config.yaml
head_dim: 128
tie_word_embeddings: false
init_std_up: 0.0156
schedule: "wsd"
batch_tokens: [65536, 131072, 196608]
Each number is 500 + 50 x the weight over the matrix's rms, rounded and kept within 0 to 999. Layers, rows and columns count from 0. Numbers have three digits each.

# layer 5 MLP down, 768x2048, rms 0.0251, rows 109-322, columns 128-191
460502508487560542454528467522487533539505448510437524482526558397467645570419510475520478536544449436506536536480514496449455517424448560502510540575483524503470461544552510435504494489575472
481545490501478415546607465506518458434532474621499474438499374428455457474538483418522513528494499535527488572445553596485443551458570584597520469529567436452446525527509456477359334524537516
533518475446487387432392480528517547547470413507517482545443544462523532470501506531581468479537590526464491629507497528543412500341548419572526429463473564618484462456566381541537527463510541
527405443625505515494516534457445505548402530499546515582559578505484458497471463529546491520479556419477526559455605484560581449489475518490509483442479512471494489527456567589497506405509515
548476581452583485486535485624413525504546306506526430493438523552427522498431596439554464556442439440447435510568584524595409425463523351561441432469494440465412495407519480514496498490468497
516508531458589459479511522551485496571521606446430534428515534515425580484507572440472517591516449520506477430444444551477417567596483530433547578569425469513544497575478544383415429572514475
540495387576542466351621513565529404546435576492521516494445457471629528537486486404526472493474525393571518492504593446466463453534544487492514512605487535440499483519432509530461471481510499
541415567531448447463514413514512460444530518512534625463557569504521475526605444499533531492534566524417513503535430457542437477562501522498517536526529442487474449461498567481518463529498442
493616585437617537512412465565446433536471474552512391444486535556550534490493454484626506508457635539544470405449500487505461462466563507495469416523467469572555479447520472469504575504423499
471438529482445537528565542704454402582554555512537548523507553487539462580534509495520572627535479507473500532501508407655544493565486479460523474551516534488515526593467450487466436588564530
516479485535555512518580515526528402499392556535588570430488481562512456527500521520520493496388470433512496544504476537585613530520493597478544389549507530463536614488532496584541509517515533
597582519453532523563587432483496450482601581493562544468450436534591425455567473440528515545467479538491484515583457617456612460450514450466464501510478481516417478606460455517606424512482555
411583473450483550583533363410468530560540540476421499505450472487469446557536472522555570516427603500491484414469504461473472532529439452488511435498500535400472522484506485548550608584483525
475514396452497526579505519576530523454506528566566417532596472494490525595489463449496504541490496498420457454521551547547480484473386534421424515452491506468558479560477503531581392499517580
470469492501570412507505558521380626503569555579532502453528415540435543601446603508513552574520410472491525449543507496466475526465424506515548519452551581521435427396519363447420559586479327
428414561518488470556541459501554483505483565537465454512522451520481489446472502483465509611615420531490519470454469581479606443535526532513473576392527455440521537493489485545499510386510481
479574462517525543552453517500527457403492588534527503450545461497453470472477370453583461482553558519602532454505641550529464412507442576429530568472485540451462495481491545428514520518489456
440525430466545557527523510498488411517506603527492540538492442470584534507504518494588463480525490522486485494461482458499484439504546429569450507477525492470459491464581466551547440428494497
478464478495511517500515448422488483458514457482459466524531449598431584506535545425532558440442527460412526516560464477553516559550603505553461567540530472500499542475416421500479427557523420
476437432546529516524536502401526477555458467463548561560466444383498496518419446592505481499606474398487520539527544518442463507563581501492531543551466491581607528460537464472498430463479470
572513521524530556522563474431410524518404542510440549538673490522485456486478591391511552497488548433575560533458465520468455488415503440623498524510499544486514514470500469511412513488455503
519488522483537515475555540396509485561489462465523575473464481530491526484515538529462460386463469550470522520475474578468580516577489450466527504477526438432511493493529514443518538453521540
520460498418465538436465539517515494523459417474492462434403539495597523498499416548454518559524527506438487481470458506444394415461457531418557587573547469462482440478436522496534598509468440
517594472534534514487540542514503564460425487526525489563461537612510422550547480512422460488507465489474508396372512447401392511500515499498586402472491459368477484394502414478426497453508512
498505495491566421513475467533483496533455617516584519543546425488548527452508481531536454512491536506556522510473422491544619478594638581517569552505459481543535449597492449469428539521458505
389519455546516553471488528456507531449457428553533484525529570566512465550513381596583545489490546395475513483497517461502418521605410413523527536490455498473490517572583513512446477520531476
515455500506490503541560570540478508500546533418488490456525411515562552459510434492472454499478507522641483460526558491506555547572479548468511459536540560543378497527543406542440494516417512
461522483543496547572470537486540444455482461622437502505477484503618456476490486476484445551583505469401512402517436593563486448456555575430468511477495503507452567477542514483550476524495479
526522517594537447507523526507478557526502487494589453582336474482538517534529427510483456454442470465515497522552459520568411517539516421438489543415501526511449589518479533487568450488559427
474495466484484483398615509495539484506543486571593414558455449443481465474435503378544479475543466483561490575495516544418439474424597658518464524501514399487458586493479583514506535399484609
527471480611501523528401441514472586507415541570502430450553538462455471478514520534427565486546438440552549453527560458524409448527509498491545377499498510407547487500462483492546432517511512
530534614504513452488591494560490530488405401500560449526511467482580452537500530567574454515549555557575509472535555507575450574427493532425496452545503428542452469458495499523536546431478585
504623529539506565452484494486543478460464477482518364448477576443467475513466490425392431534414515472439490486564441543496505548495518472486483413503490465556396507473513349521420490571545661
583500514533509537512495496467504508448541432554476499472439515523519529522468508476496533568453486504461485567569479587569552460511469481529478465389475457492557494438563580572467439464460349
572500405546551482426562496553538512558426530491478515501457519457604547483475498443476556535472487486497525559610543433414505496500467502378479552468372501492538532512468511533500453544457478
422423594445519485523502504416496489437412550453490439471436485455504437419562497440471480539401487535543509456516459553392487468467474566427543527556489448643532511490467543512488552499524493
480476601516438592510416572433628536554506495615554582452473595577423447562457539377492565385524591523596510578472531452572464531475386546479496526458484490501504512501495482579607497529509433
511520502596549538542565503547585505484481564448493563537577539509502401460501477533483513506449427547554524534522528459447500463427493587507512560484520555548508505525472476473542470503480577
552503545426493447509524572477509557512546431447468421537516433541552527478474535522461589511512506491461550501480505517582399436490476491404565558435562396469520511450477446465469414415471514
500524454506489469502517522540442525528570444522565489479505551493516520423510438518533442541551413494466499553493493495510505543523525494517477534494588537575479490498572635447467463542533408
442515452549538542527596449416468601468618520429562499399527446562612498545474547421533489453446503516423413530488566532483473495443438416483482545531482616503570458505467496478526381581494489
446550539542536465522534484439499416543540572486432471522458526496540494514421516532522468514500512458503512516427524540459590456493534464535427455543525537491631418527426474483520472547528590
490490467513503422533569540484475479443604568457491522522477465521506648508415475568554385579463497479450402443419535463524473492528481551502498502452405532491552563365451522540490472462428512
557466534550502539454460551527532532604505529509497484455468539515527500471571491542454592414492533393477499549479495511547497469575511586408479481503483504402482570502572442418600540487546538
397490503524529444631538487511530486543570539408519479588515484516537488482482528585472493454552505448498551483560409565543547356601491393432499449499498533532551533585500441496597497574587485
417462481464518564511524444530493521517433430545384536512445535521430559467519525473386606544563539521566531553471484447593503428550578535444503520421436429590466367474390523635565476525437485
491504522529495509474536568554543448535502476517573460481522462516509513540580530472481465481472549526527424516536433546525409453509452463405565544478484477495486472497437494570463512542478539
448443506445489510556554454481511459509566520496494492500472533547443486453555487478471404509581466541516514525561401405527523534580500480484534526442567473467585530524484560526433597497516412
512516501457532532606525432482549527413494429477531520491489492557435425428442480481517497522497479475466544454602447567425492543469450406501535460584496507502575577469484525413597432569434513
476488552423455405428473499472473453577428562517499483480564488549480510498569565598528559521559491534456528461512518508530450531496597536546501416568430448586475476528482431570579477596487486
496573529517463478432525518514557448513551558473500566515466471424432459422478468521543493442487496437439516485627423536565528493562504563431482521569510557509464475506530431407501532540554437
560518501517521469437491453504452399614541425646512599511461571527461545483519488484490541529461481473441511490525545543413506551602447484581432499405503487533458474474422542458427558537521517
483514408576505480431488546480453531533484563476471473499433547478562510495468597465562444415487472496514464500499447458509512465526496420475459549463466610541548514494506495487476537527525505
511509566509481534515582471421538558520514514560543575550487546524556480443561505456558445465457489484457537535514465551473477454545498498505492515473497411497555520467493502535451541502554480
525491442477475362395475414454487505577494551415526512571550488543534513517515438552523489503459517422497475455564502511417587497528498496516372511497635512408530525536505519542585447437513503
570491491383462582493381584485462444468508481536509470558559355497470485447455486580466492559549541382625463501457548567449488539487512624485474464603479433542502497529562553517449493568451462
512456584474488516498450456603431568510472546544521431456521574507457501499504510486516481562381444517448582462430437530459481639569484446466489509445469394479523479417453484457493500572442511
485539464463420538523441570557583481524469594405515475579450456598510552531581495581579499567466562573487510421375496564561509481543535528446618554510556484524580563563474443554539512490462549
500436479500501437498549490565507533495465536454570547501544517498444449421496491476439447526397459482442538445464497444412475537529515442385471522515548471438473537580510546467529452548482467
471487488525524548511447524470479548536472472452389598576529470544499461578531490552488503554555573463469504485500495396526564419552444507555555547483547485590519409407543495477479523510571485
509487477553499469487519590533521478464562544499542587460530521448508419584429500497513352544550499457483367567553384481567525558540540492529472526585576503578483499550519520533489496478538477
493407550548466452456528467463499604537586489475503569545465532556478520407471483570616454474530528461368560506544555549545515455423521577605530500520480490497444580394540468496485528504538520
526567567483499558506497509515472542486490436544384534548458546520534554561510479562546509541409433516473586500470542474387416558570500449486547495495544421523429473512448546423478486510580504
557489495523473424510530531451489542582545486522528406561426528483486470458482483465561445535462474484476414547450528486510490447544509481449460427566459465462491498443505522495434519475409556
450493564522552506378476547450534501379545470560496480437410464492445487483503505502473492464462457560574450491491461507507423468453438562496507554431472540459393451546483359498559538516456522
447522567439544498525487543412538620531556488507447520536600498557616470646497657554525451495455523436530446497504479560500487447522544457507598526485503591483495472433486499558432468467536482
536471413491483538483653477513482478473449479507510585501510554548550479368480470432472640483512409477527520494484594565473405523532402468455433498420555460483555505513540550429469495551515397
544533421594490617476494572573485457479421631452541452513584570459510531424455522535427419455488472595416476562472463453452585455497486519478379524612565462468502435433540493441539517409502549
459488536579497500487526543540436453586475520551510528478466525422591480441538453570543485467435497514499445542436574559571609569451531524418476574517420499475421507519429592458502468378422491
518504608484405575485562528552574542570466452511562507547521395414508525505474483558477530540582523534466453432508475471529469420477436572420380397492546477470504494502457497439456555525494522
571501470524422525519528505545513464521550399513386495503487429464448469467445515505546501561477500530435511473555601466486510543518544533555465445530509552448469535631524573516528504456501524
540508447552603497460489404363450444600530406373541549565365553440506468568553501493512568505540530495563557478581435558479506542474518495600546511471468513507557490512476481451348538565535471
410577438537460534573499540541423539395461548524516476517460508501562428538446533489500477516450461506550493500489414608552422492438393487505576512487558524514529485515390517578592466513510491
550458615517479531503471459529521509423574441501483523418492484506542568443467422481441410525556452515486531553492521467560522536533538489528491516417558443495470559564585530477511598529501552
564460456521530508590570515526496539476554461584462553493471497500441479545427446532407483550510435569469542470524470488571525523568501351464393599512513553483522423577459452571487494587406482
517490506509481496489484504407477528529529514480582595489399524472436488478485476435507439428515486555617426544454533573431560486435516439566520456410495506517506403444500485500529566487476598
467410462488454502519513472446411489482490518465444549549538530464496479577540435430501451371459463447420548521495490547472465467554462577498387468511482564497489509565503448483547405505484561
488484497475414511527439509476488531444402488497441462499432526538440492533505472467534634525380468456526430515520587490526531466580504445548523556370441598531532519519598517488506500509478467
569564484456554490481491452434396540516628577524445432417521470548581523565468524525472509486448611456484500504478530598567535410609508526491522498541503439483556457505476465553594479492404549
501536477489565517429473472519495499493454536520524562578504508508530461561524517510533565511625506489574460482506569512482452532525578501501604509492476514500494545482510470564525526543549497
544509483452493472382404502489604526429466543547547473562378500604470465494509483487516596516536556426423519445467411507490530446476453573507537394448610504504503431503490418530479496642477411
454423491555564449535468515483544543514417495548518490568429538578464449455480521443538494510470490493594447539593437490551503483560567459465524419526492493513431518575573599548545487457495535
456472503504498522481450505484460549492395490522590442590447460514504479515511511535523513642441467494428539533514497459549525515592468495444477566511528553477512448488477430499521563512555514
518493533555501555430481495526515412540432391543474566546510504553461415509429446553504446476444511532498534486571489491494529479492466472593409472433532465580480528503487589473432550498534482
431458489515473483537513577518498520558574518524517586434541442505533502502501488522497530545472528492477488435495516545421561523474433517486519593474541502479510623502486572522407498574530448
577548535399449504538530403452426522434498409587549620514527523444539514515422533416567569497488481482446572426519470519485524476454536562496450516463560562576516525464494556545459505542528454
501527519459528445447441438524499490410541466432537497557491506503525509438531514516472399547540470519497523485465561364507457400484445492528403555482446513536519390418475448424492445477470563
474444499474539481428528505498513414599539515460480545528493479457519583526486519601538453497427612569457543479466505551416563474502480464524559412512540577395503465468519566484464461446545433
566498436445494526564459577433531577525495448462501472447429546553494542526575490513461450410555516493469482577481486454528430501453492540496454526514508463492495580494457597453534490481500527
525437487527463537494501481552572530514588532405498476494476504499474510585386552502459457497487497506510458575551378496512500371468441563453598427511468469433514581577517521492493413527552472
520570428415522463410488487569457581476493528461520508428487458474490478510583438450548419541427461569494534489523542488509516481485494497569514457481451555471462512520469600506479419500626548
517650471496517528526523428495507504498453529541527461455466597560563490519464492476547452506420511333513500468528436516498511559445508507431482461459547494447499450469489475572529476539500489
516501448567560546436495546581532477501474498531536504514497529516507513452451441483498518556549444517472398549513521461569459465473521452529494507575474494479484480512467477484486504441484511
557555488453473556564508499491558479552538559522501466562484485515487532464475571538489375551437469479400518490441470593480526538503567558532542404552500480499520402508545509519463528659466472
496542555376510470551512478532454401523464501493465457525581531450582639512477488481449473439529591516399556516473497448509535509562474515522599472554409578433493539486438470511508432522434372
414462518497548494590567432467477456470340520530579464502509466465434536480562430512558517496437412406516453485452529474470526513449494474549495470557533525505482416538494477523454493529499418
418509529568460506558507556465478550553538535463550506475476555462508524541495501488523464469454436419600503548591442535524502450494532470502492440473529513456546481488485531430437474456466550
462529395565556634450512536496458461466498460561393570500423504489586488523456463538619424600481529565501480519421558518546537551439494481510494579519465555489458463455523502539557402481516480
433417496434459628502548491504522611489545493546499372448566476572430518503453501368548492484605534473539436474514488439470539575463498423549489472396482480540585511481452541510520376645481496
522525534630484634517452544508463525513501535478487505488506479560519557439500401456475515518524415505417462424492492562561454584513544425577514490532456423496488535570597435556541354560509501
556502497492472518397549434431479557474498561512416379444549574464532468441464609417516485472456544479531506438501575519475491521473502480560434495506511549531484511478475498470489502498458468
537499498563488529456505469489556551574489499502463517503573499583562530540509565415546505477544447680445441396494496546501524490411500464549516512549631433541562488526560515471552497627512575
577535475577491485541488480481480500524477519330528488562497570437520466445511468446430452552483488507472471480477443472597551459477514573445467442540552539531518546447538502518522545567481622
554532489533512549491476504520497575545430553514450549489551513502515520453533523535486514480503541484531549564477507585545497526529447430475509456475438572535461471490477525460487500505527524
494542518538499477453513518540471586529491526507441485495454436464571526458508431550512446537452529503469445492525525487531552538466549515484543566476427552509517549536469469486437545531541542
402485506474523545425513461505517456461574437522508511526432531529443532431514600505528498505537530473464532509480507545574469547404543622487527520549485479441539528605435546516485523522404471
487503589529497592459527581457514468524493555500540497555509525541400439478480498538444544517487500566575480544458491552599511497477539527459483456453592661393463482459398479478589546472578497
488539533572557568446576450536511525585492492487434531530516456445607513472487409460451442459420395589524515444569412443538478455558461532445452474511457411552565535406460447451516552551483536
462465523514467507454552505446533394449458457495634474487402507571447511547580510407466486549510423474373491456481579547484531496475428453492519529531463570512501514434468417426491508630445427
502494562417444436453471476566517395461480541392570505501488397536495449568503575590378471498450487531497451536479519418530522422600474435502546491530457423537455445464500510517546552498470509
353473484543411542460506466493472590413508515545485537595558571493540452420527495552449538463525466549531481521518450548423471501568535502554382477576465523544623489480564528552413462436440476
510582593563469462474526505493615530473517550534482567483482486443504517497466555502495508433572534537509507445464466464511411478491474491562496527609494499519458547480442512525441460485424423
495429424543480410597433415537488505475506520494492391511543532562370519522551542562528581418582576517392489385586532535439465465501467430578524455462520492482512547439498495536585537510574428
499489400567585545397526561526433498526504472532457563427484556473446429521544470484549512508517462475449475439444619528451481512428419523468510490486530346502495452528498408441525506508558526
484436505564553537398556526497489522429487424530549559447493532526534448517567480542547445404553530590462496421475435490454477511532515554383472527477536583537614533448507559567497501503500526
440528465488462609514495568470484460520471542510515515392612481463504479613599513449567544531577516451425538559483547539665487552457468418563509488516417496476545462413485389549615509502574570
492429629564471551581516510520495618524603373491463439546489439525520535498468528455595468512386515587488514445601432567465442456511540486465480566489455431469500439439462542526458525578500539
581579432468555466556504468533575527467435556469533493516580532484532488440511590437494548525459476497537539489552524522416503471556516494421546495535579505618479474549448470442541535562498567
572532560531536457478428516496483551487560442564536516475508514452557536546535552447552484456541486523453469442544430526430597602474501524520403635484520584474527490521503479537594533542555431
474450513593536657417460342430550578530503497534591488444515507509513539511496458510490565520527551553517534445468416515458405462528507535444557468538475503426577534487532392490511548495499565
541541478428463463501596538485448485443561528463520524593547482387508473408595521523527511477491517532472429512480411526515445530431491506544444457488449474652532565470550531417456416496518565
553395533543519548559478502512499507562510415500496525516518491441490420419588413552490502526570421566594544594616423474331450492562456490438438549476460456489450543486575532505532509548457451
493466449521550557499537425487542548549444536461452438513505461537447567487455436418512539570582445547480484497541498455532528523553500468419504541514553498405537458431574488483358474440404547
581497490513462593461547513505506482518505555479485548557520554488430499603573617449500414563584515394503583468533523412486519405500479465522542503534518533463529562503520518529524537403518460
482573572467432444482468520508590478541497522405592438464534417512471520515450483505439597565485502511498425491475528473517526563478494500592390577503507540468561529454562447375524586486415473
414554561487573562531428557567460541415514542509502574536537520430537425444430463470518481489457475540549628462523522484496515453562488495570598474534592444484603534503492467494505458478515477
476596463506515453427502407597596473497455425547564453484466544483429526465547448516415490489505499521479480425529507551590511522491477577584492509484539541451397492423453469442509441565516545
490489507533529473517471484556507540494419502502436537554506539520476436519527478563463502571517383456515569527484504381462594624513498511536524527438500376492519477390541474468565492571580549
446530534605463467494500447528512554404470417510532436513507512415513494527483446530482502537500537581373642435463581467585485539384411484604473515546519414462553547537528543497502496474467469
554500492495392568494496544426494468440507461509457485424383526531505432531435513547490550624540486473500429491352569472499480530484478507587566430467478514528495505495466518395512596471457380
549499454504458513473461541462523450509464487524576463472538548559616464460549644489503500479578457512581568412510451560517530485507503585517490457489508556513542644517472502487461485432528492
420560566489502558450500389417466480544462421498594562539567451447452569565530484429484545494470442539525485533466558452545499471588540534423530502529518500499550508537497520516465475542540504
502578599535484432385453621493574574517530470527408550543457529446434449550486445566550504483480516539428436561566442603593418548560467488519468487538496473437444421506517586464501436502554420
523506448544391552473508468499500508516565477489479545465457455507442461543522502371429475446448571471507571580512422490493392489501445543480536527520505514596473554559493433418541440438531544
489412415420465525476525443502540446471495452548572591557557458520391470566487431505450449568464472448449521533559536455492515591489528567606514418467541545494584496469410513519489502468580431
506514530542421541493467541542423598476418410517439466478562566485445652450431587504441476514542506533451521460562474443477495457434516506584517602494519499497533424538457496551499467399573558
487520497467541503460473481453402531470435463451520495508407452512496455497544564499519602542498471439490512432487532482508560492528491501442519469560580435512484544464535495545459531500420445
567446479455524464469593514498393477454378508520379488476501542466492511469625503486460477541408415484553496467531473518464461536420471486508530436564548563540565490530440539577513511496494525
613402521516554447533525487479458439516529526440468378502512511409474483523600476509422372422513585405529533525573529414491461464434526472517432497558443437516492502507429432476616449492437620
461468494477502499483486550432494492426521471578497518491518515545532494529386515430530446463495472551464506454414519444487570504443489531533432524427571539584453488546404526438521511468591518
497483510569461473527570603483490501515531471489497423477502524548554501469542496440533500459452550446585454542425538495437460549482574504527475510526525468525501577521441541453565460462436362
556466387489474548582533454535589480408511428516493573554486585516478500542504511506492500564434490549645428559432489498385479506535599527616504516451415570285555500478431495437429440470445511
516510502477441444433514465421471554598476522474564542435534568562522360487454499385545393446511489519492527468531519484560522591533453572427467517565459424502453528545476378554542606404526440
616522493454518523457471558418530414616488552542418463433504469455473588483546502542533485488600512462601587528540581566464434448468457525640527629492430589488372590544531548410493629460449478
482440491460475491518444532465528518462483497543548478557470504496478547482519429546512582540513471534462531498465419476485552500526465419419436529465491429481519495567567514421483517481602426
474559553552430518461485539570498540439545415493481531523538564482586540453463397502526550564495519497537534475567513554543555468578545532548502492501486536545526527567439556468496452480516519
526528491412451531532556508485478542555601451493406435477428513578583506532487545508580510564431351514589524551481511479495497477487463449470413502527450400526542550521582517497538521474526567
522516472566497453479385486496575513478527419391494399447583453392486469418500518491471418450476459382469484463541551480523520440417572568435425509509450519561423550490463524419490561557481463
558450500485501485456438561511542507526617478485473585570582578499472407453413442495568513523445495448578500447537420579565449476460517448610431495470456612433501544459478522558625499458494477
485572550521430503442513473466469547449480457474637383502455516529548569459556479496598501420500389534459507526505528439556510524484516542561456405618547562538477448547463539481523458449485503
489451469445473512479526444545467450442540542579472532478434432450560504503537482515537459498419488526517555572512464524527580517531484549532535454445394481570495491445477555444528431492503449
457590507438514495567531439523490545510451494472456521454421379499493440521530441475446543560493565513516552438498502561537490455480496349452521522552386482528515470405587567417524483510524491
524478504545457612454473424514501484471503490502489458518442418506558547543451500553645496423517489468479436467510519550389477489382582542568484547503541377506490424464506492428461425503516485
545443426503495495452519549505484532621514582510558403435452435570497511565472464406475508548497508556472577602478476496453457502495614520475481513377512399447448619559417529434418429527495621
402528595529512538490470558417468528557519510539530451535511449505478503468418562441422430432548499555488535547482476488423449500463472438533517496506455422480419530504509515385461516527520410
442586582535549487409531486578490470532557491534419564520555499517501574506507500575556546500506485494496503439504431489435546506394497503558431502486572572488440495438490404583495525387477451
606590504550565532495490534492410454539482474468497606571553451519518466528455514574462560502459459481532535535470527486523549518428492374535475510466488467414482532463542560509497482462582491
551489474550385514503670500539291470451542565560460402504553466529593582385419656574571449562480543443621565420472493671543506447548563462567462490598483366356474565396368509480495442355507574
491556509437494508503451375512494531524552460623510478511448454520534525495487599437482471462491501401547510583561534561508521535499476415451521500462435525464480608500480428544427451449415445
417431474485438432444570509444501385465432492515515505458493535491472550496494488564504495546551502552512492525422540510523534482518444508425490538478481495503532602520455459473463521459468476
485501507592445419532460436590617491473586536505463543474567532511497480498469529390463451448414417404570576574516508471507562559488507494496489563425575499574496503543500501516515466487416491
542489530574510502566523393455489437623540562500495479572547507464386573452524550478413459496459462529527522540502554583474398458571471539478602608439472538489612588547581626492439564521514526
468523520402510445487486475454578545599594431509425470441516593571519545494514497523444488450606508520414571488477593609541456467447482460568469550462486556522583462579563505563535521518465522
543519494491506532512582391564512502508457494542548468477516494393452510533464561494451477457461440500528577458524523554517484588428549568475477397442583455457477432562471410425463509464453393
525492463598492358459499455444498581463546645478445476478483537470457522489513477525540463455411619443672583407490412567522475537429549409457431578428471483520461468432511497540580454572486516
453502463484541536512434526457449494491489469566508536547561497524520431498502467503437542432503476458591479524555526453520476429555523470556400517468545493497525522507541485410524532556469434
571524473453508490522541447557393450464573446538450514476446543516495446522491551399465477581386432412553458426448502456482481417578489460537595548521573493437450570527456526574504562547555424
398462509564505496462538472508462479496477608549484471490475458562456563535445565540530442482429476520528556495459522478553461478459496601450556607493475574519418482488481523560493539507494411
434529540463499470562427422513498433527550469483465425469550503556544519568530362541530545539496493575532459465539587476467468505440520468450487471496473471495585492577532454462501572487480476
503509580496480463436473493472487511447537497563469526441575491578421444501458570544554543509436543381511546467513562530497516471559453573531467530561380496544525501513539503559397536397410479
525565443464506579399428485587520587501535509495426463593498439527430505538509513573549478488531438599563499493422459369471487403529479468472538500562518483535499471594523539521560489551426514
460452458495504553505447461546479514482516438502526413499624521504549582592502463455489464556476570505495526485410544412475467472504539492486461458484429523529425532545461531547541581568576525
466512437508533505405470439500488555544458504438446583536467457559473402473519517586518400533476468444450554441440467537541465473491513519462544535486393523540398461481494538585560552456551507
508467422502509538565533486535509489494489496569483497481529454536564496479519522522530481461498542455494497419516558632520504422446533523440471548533509475483537510427489556454499481389519478
512489477365520485514445520551460398373575553554497482451537570527486569490475617500453585399449511565490491509485492524510532559482460376454506473468443434534455461457538532540590454456513495
541518511580569539455441497439502553541552432507524581501562512511440544458493531494545585479517451506426529496480549512498454417531555501549580506532498582523528466505554526512483552518580508
570558426566453415514441543540578490475445495392513471521571480581456566521520404561507533472529531434513628461404494462501420503412457537435417480592520455537584462481482403550476580509447473
489576494536520541516492573481509564474548443523471491482483571500551489451491526441346408519533527537505480458532461472445439474500537549546442588512483544508459446484523441530465432468536479
494470435427565587588413458485496414544494522520459488456586489530433549512448377514504455581414459502525485527490531395474401494410514554477503515525466640466496483478531442462519454528550507
482582515471613518462480417485555470434526609543433540613388384418507483406540494537488358507529485620512519448502463535472514528486510476568444453505516514525509545503527466497501586383392472
487499591520524558467517517452463522535557531472415563444541478544518519517478520439486430451506419565433524474498493423454652423497497560460435635505450409439474554502412492476499541523497518
466536539512500509523491491445421425529466512528445485516475480537476428564394431544489556497591588492473489499551439492545544569459445449459516466457549507451441575453491494497460432620416476
497538522560474495439590545499524562491474427490482512461459597472502555406431539528591459472416450510550460339477568537457490546547475535381497408529506516483505422496578485512518491434557548
506505537513474488537589489535559506510435462560461489549413328472503515535558452525500373397483481465468418536501396508503489508517493520441432489461538468474589413481527572483445444474600535
593474444480508543503473500462548467490492501477562509458541495579569503561543479540492431525487550600512456555554488552490416449464551496419463485555461439499408480463532495537416487568517452
496447523398514582507493487524570512502442468610469480466511502518430490496579463547485566485454493602499557514518535483453484538491475538473468553538528449511544534537508554563438431506472513
499458589424506469461474405418495559496596512516498520507468568513548396525453443453448464438525441497456446540468459484527467497555513505519545360479444527491533498505589495586495421496525455
474464549519467514485525441564479447523430459417541463474437451451572506469485470523509373509521509526528385450539516512468512499491427534482501419521550413528522523520515623463594541466326374
539568531561468531449569526401407520482397546620533449461491459538490473476519526418497537512473464452522460447536529543465545534457426481502425437491479486483501522545465503528620507578557487
498514469506496529525621471468493493443504434507519534490471500491543564499387509574534387444475470445530539428450621530423540412478516585507596499497396576537448505549420484583552503494466398
599439601582506540477451461586508484501565461569541475505475529391413460523588429509539559426506527508521521431520473496612515493481520567518502503441449484474609456465520585516521498477407581
502549450528517441523547487529430522572505487512500536541448493556530495445447542545586604551547464492469547514485419529565528470464484533507473524569490452470501510583465489508425501535537494
427486497523429541558515454402548431541375449531590425470471440469482498454546482438577558504487498479470525565485465484446476511390532492366540539543473502560445433573474451551433558510502532
549470488456577482465450551541476573457485512501515479568426597498574559502495529458379424552583457532512507483549462520520469477480460479581398530457421479539466570455531515621462491491472521
452596526476487485403489556469550555534554461549443521481485443489527538481534536570507460492543510406549597477590522547514452497459514475547578531553479529580465488453543500449441466501466475
486512554530478464393431504550587455488412557510519488490625550495489526499438457430582576427500467502588448488579365512514453472554521467514574421460492575585481566519517527536499595468449507
524517481502544524556516484464518502534546561502460457490509489489597469515546463555500552556451482592499527558447422618451459496524476474461525441359487561565498525445556558495461575528468479
501459564472524511495548594411565523466455460528498480511527495512434486549611478460549526481453465540535525453588436449490462499498496547476453433456544542510443453494427460449395476430492438
446579554432560459457481415593480517507486504573471453402475546399468498452420523491441501436443523551492455470497560483518523499437534490495469534511526485427528418511559483506563558466485548
471523503618490510470554461484466554485449517551429571572510564480478514492529444525499409534550503514554524475365431542558433570412527483513566480476513431559472485438521495499502516515635443
440456497514559532495460529432471454486470544514457542514586572580499374496456407463414468409610439493473444462494407600495537537614532513471514450469503450586531545504465456528478442519403477
500424480524473472547473484526484534508440504489505535567528521565517548457591415503409526547483516458503608458491438626545584423573547534436460457514474420458487446424573498440473525467422463
497516568600494451554371487505539428553505513525522461533409400375551502546488468465481562566556463514498487470493411465581558465555551387474476492441518466474572497559565582444547592477481505
482527519527557545495548476596558540569524482474502477490501571462477428497625509567466558441448455495492544485485589522504513422475507534474475549492491498512442506496530408467419472510456458
498533533558439441467588513449447453487444406597535511482477614483491560466436536460501454370492560511520553434405490525398541437467576508469497490636453424493514432545586464522546524530498439
539520551473532531511439446565531636514482386604497542535534472424401454515532492441509533512539495528482491504466489526504394496546568515589493475455508498586469687501469483449541512546512527
531522534533553596552490548523488574533446567570472496511534521490417546473471434471543456467477489475550454466566559530494424420546482405572463475611472486530519485515545536524541532507451447
399572552430458516501559530521515495455525583504447493510524492460491446430447486487493497523574358577536564473555459458482613461444498517492496564449531550476521512483600506462504510552535500
462619386537595458503455558492514519529484600537440536572479487493419439529493493491543562455567372572385551523506475451545490553503452397470531526425535524510561515549641488504394600512492459
409536518570562515442520546392510391497449524459495555476442579552497622468504525487526437582587398509512540538618423444457588486582461507438545505500464567568409553592524561475484544550519505
480482522521413551420469416515555506394463448470424462470550433548510508515435502539547541445424520575495570501555495487564562570443421565502479440629427545547523510471455448452527473550531451
499487438454514448540461492504538552500467504573489411425522434554547540498569521512492565555462499453593457481502496496478495494446478567525493552476533489475498543479508530569486424469511481
488553501416482411498544519575505470467512457528510540500441471556534543478576477499526523561579433469611507515442529381447428507516485479481496439481443419482494447514446645563494499493503549
561454360437471486433476445499474451480528485413520491494479596528403364522479540488481551492568420498532518543484500590465500416496465495483423487381554470517497371434463453435498400439494498